Each number is 128 + 32 x the weight over its row's rms, rounded and kept within 0 to 255. Layers, rows and columns count from 0. Numbers have three digits each. The size before them is the row's rms in percent of the matrix's.

# down: layer 13 MLP down (transposed), 1280x320, rms 0.196, rows 1084-1100, columns 0-79
# up: layer 13 MLP up, 1280x320, rms 0.0869, rows 1085-1100, columns 0-79
down1084 099:156108098136141109128150184174127153114183091192124078110122156117073155169165097141182105058110158168108135165156131121236161155120128111116109124124092119117118150099092113130094108175159160152134164151106082117079151104131076210133109104
up1085 095:095158210122120164095090089171115129086162153070149109166151086164145131127138171098107121089141127143135081090158145140188177142126178104127111097094126135084134103085159137091104105117145132034132121141108123105151111159132212157132101121
down1085 092:138141111155112139158159123131118071161108060125119155109133118116168130097148110145110159202088135076143174089119123147137180068142131113130089087130150110091167118179084118138112085134198124103128172080115145214059127097154114142141163093
up1086 090:132157151108130115141126108089169135113154117085121128110181084105099105116122130127160174096177142136140101111147106163065099158115136125123170096153086163125172134110110122083141150135109186141147117136078175137119116173158215154098144089
down1086 084:136096106128139147140124171143108096167098071073140134122135140137162197155101116143135133065116076174206110134078133111153090133211141128104088149107111117097155104172117131129123138157193127143179090135155138124170155127185183106171090156
up1087 100:129145117170103196070165126165101130160122139135097146162132088084069080129126151170123117113129146081170122122134192090100145183064166142175149103088145166108125107104172088179106132159142130112149137127177172164163141132176101146118216170
down1087 100:135162129090142105176161132127150146108089084134117102122159121108135138181132173155153122041195171123132170179132102150140113118129130091169117167138103103154102114065128134107139122128177067138108103216130150078148119109126101090113193137
up1088 101:144160079187115167154145123119117128145150142107147085109173126146154143105170101167112131143088139169127111103161100167151117158142062118163169111101103168145109099094133109074082085117054129150115189113088127138098119143138102141107128114
down1088 101:137082133141167072154108095085078089153126173139129225129152133109160106084143126147127231139096101108148175139113109146160172212139143068107136125060115133174150127133155082109105137133114081151153138148173154182056116117115155152141126165
up1089 105:089142126126137141083135094174095148100071137063133176114077102158144110098091113143139128154130114130145055092156069183131167111117158120155135124106086208064077130185070119072107106121143115150124117164113120146176113199135126183133136107
down1089 101:153174129183149094136112080125131200089090134130163125145128117163160128119125101128162155179043181144123066122187176141140111118177134117077107082099091140127170109117129110151165172153132222129129146115165167084052078148105129141142149174
up1090 096:117138098119196128090058145125103136104100157102193064148124073112113163106146098089154100128071032074063157145123098129159199140153117166103126097178109133161120161186167154205126149135127131093073224083190100142087147143152174091143098127
down1090 093:146120079141115148122119167089169111103100109097103105169179132127139108183098170158178151120090127122177097155150144162110120103121054140094117135144215148131152140126119142115184080090157108158160077137119111145140082113110107143118085119
up1091 099:113128139165168161116133121165148108082100116145116095123144089122115146117088071143225165128138105180122108120098142161134064103133153120126181137141156117117105130146138180116143158146035098071124127112152132068136146160122111137130081152
down1091 098:119144165137118144123125126088171165163079143123110148140125145150170117155108095077072154118179092065159159133102147117148080140167116083139093094135101137109097122166099155118160152112167074123155177077161097071117117197099104150095074148
up1092 110:136110126091153175143134103139178107204115135131119149141179123221132153117110143169191136199113148151125151130140065071110138150103092107103163150101074083113190144146145078133122129112085109091070164126120102142113123095137090138108097142
down1092 104:173098152091135153134120135125148162071211166075087096108036145109132103128093123129073150109064085154143134072110191144085149159045147116119180109170097105102093132141087120099127141188100185110107142112142109132106124180131169142125174188
up1093 103:121106137151155154077080128190124101112112138114154088098123146123125152105069136152153073172128112152124158138126177115134086118086058154171114137079101152197122117159102144132208068095184131171154128155065120104168088130133101163109108177
down1093 107:158147134138138128120161104106069132146205137083134162075125151127103122125135167092127216136204164158145082142112132147149127131132071121168115135108125148129056166156114101096159097129101132173100123109117166162161091138133154141145058159
up1094 108:092107081136136150084135148119156123110114113133100125100145078136122109118146128112161142133144132182150087139123137076088118139165058148136149184161130137122171086125077079104143126145193172147169135129133176132147115135118137108106157090
down1094 101:124133091110152155116108117133094089154091144135177134158122128110148111170102092097155110000109125164167156147122143107133155125192165102126068132124146101169147156098099122135147084143094172147135159083144143158162111141216110098133118126
up1095 103:092165112104135091161104155134153116138111150173094121143106170132132045105147158042149128148118189124170156095125175129076152097135144115138186151094129086150076196169132130131198157087113180135126226111137102067069139133080127171170141127
down1095 105:128188133133088157084101180103146062105102105138123145139115111114196110161165089121101173009071119103151097162127130111152121169097158132110083175152107154101125112118122112113133174137186127123116119134102080141137115120104126149153143107
up1096 100:120121127223130113172131116142124130158145126116093145112131136140140089091166151080147124182183150105169127080133072117100131109083133184124187118139071192125163130062150113077087131088120169219128082171135141091169098145093135101141175076
down1096 111:146141057130122119137194127111132105102166121114082109081125141108149193100082117122162126088125230201168097125140108103171086169163083152103109117122108160151162150066190142161189083190199136097134154143154157102129193121144103078138121111
up1097 101:108100080152122115137118145150168145164178104133171151155122118116167100126053058104107086098140152121132090128161071141144142127096085136160125115176099123139150118103193089122151169142155080125157214149167103119133124132106089105084137139
down1097 104:167118121126137132171148103076139117133169095112133107059115057154166166081097126152105141086161142094071067137093169100097156174109120115111061147104110166147108094137150143135096133205141196048086095105149103134141157148139065087134120162
up1098 100:108151108133075120117125104053127121158101109163151155148132139098158123100074113148115154113143149071117080121179178101132087123164174098090112135102156120155151105190129088149071145142115140177118132166124141117101134133135123133063158115
down1098 096:110109161119097150107127110119164089098167127047137160093133136141155149106107121119141105054147114096102151142164136147182127105088130122070167128108089108174095104114085149099130133098120072085141081166118114141120130096121175176153097104
up1099 094:115114089083088181169120137139097107146152101179170187095135101145157140118143079086141131147221205128137113113125138126138158142165135132130150125145075112104130139113114082087037147141108163135156109128142220141125090092144108204122122091
down1099 098:156152082127213080133096180064091144212076091068105124123068166197141092113082192153080149134139103101151133118189123102163167173114070151143109157095129140139162095133162123165065105081138168139122061129089187182113130115147113111141107118
up1100 096:113095149131173159131138098107145112134131111166139162170180147196148168096073128200166080114128095148159143138107100136106152124161102069133109071152177142151160119098110140168131130124065133157109129160145145143139117127084095102137104149
down1100 108:146146200107133143081119153146110132131149142120079164105150093116117095133149075123077162081113152114155164084139142142159120152113136107122155201101099095099090101101145136123133088161109105109140135136184148109081168146153052080093111158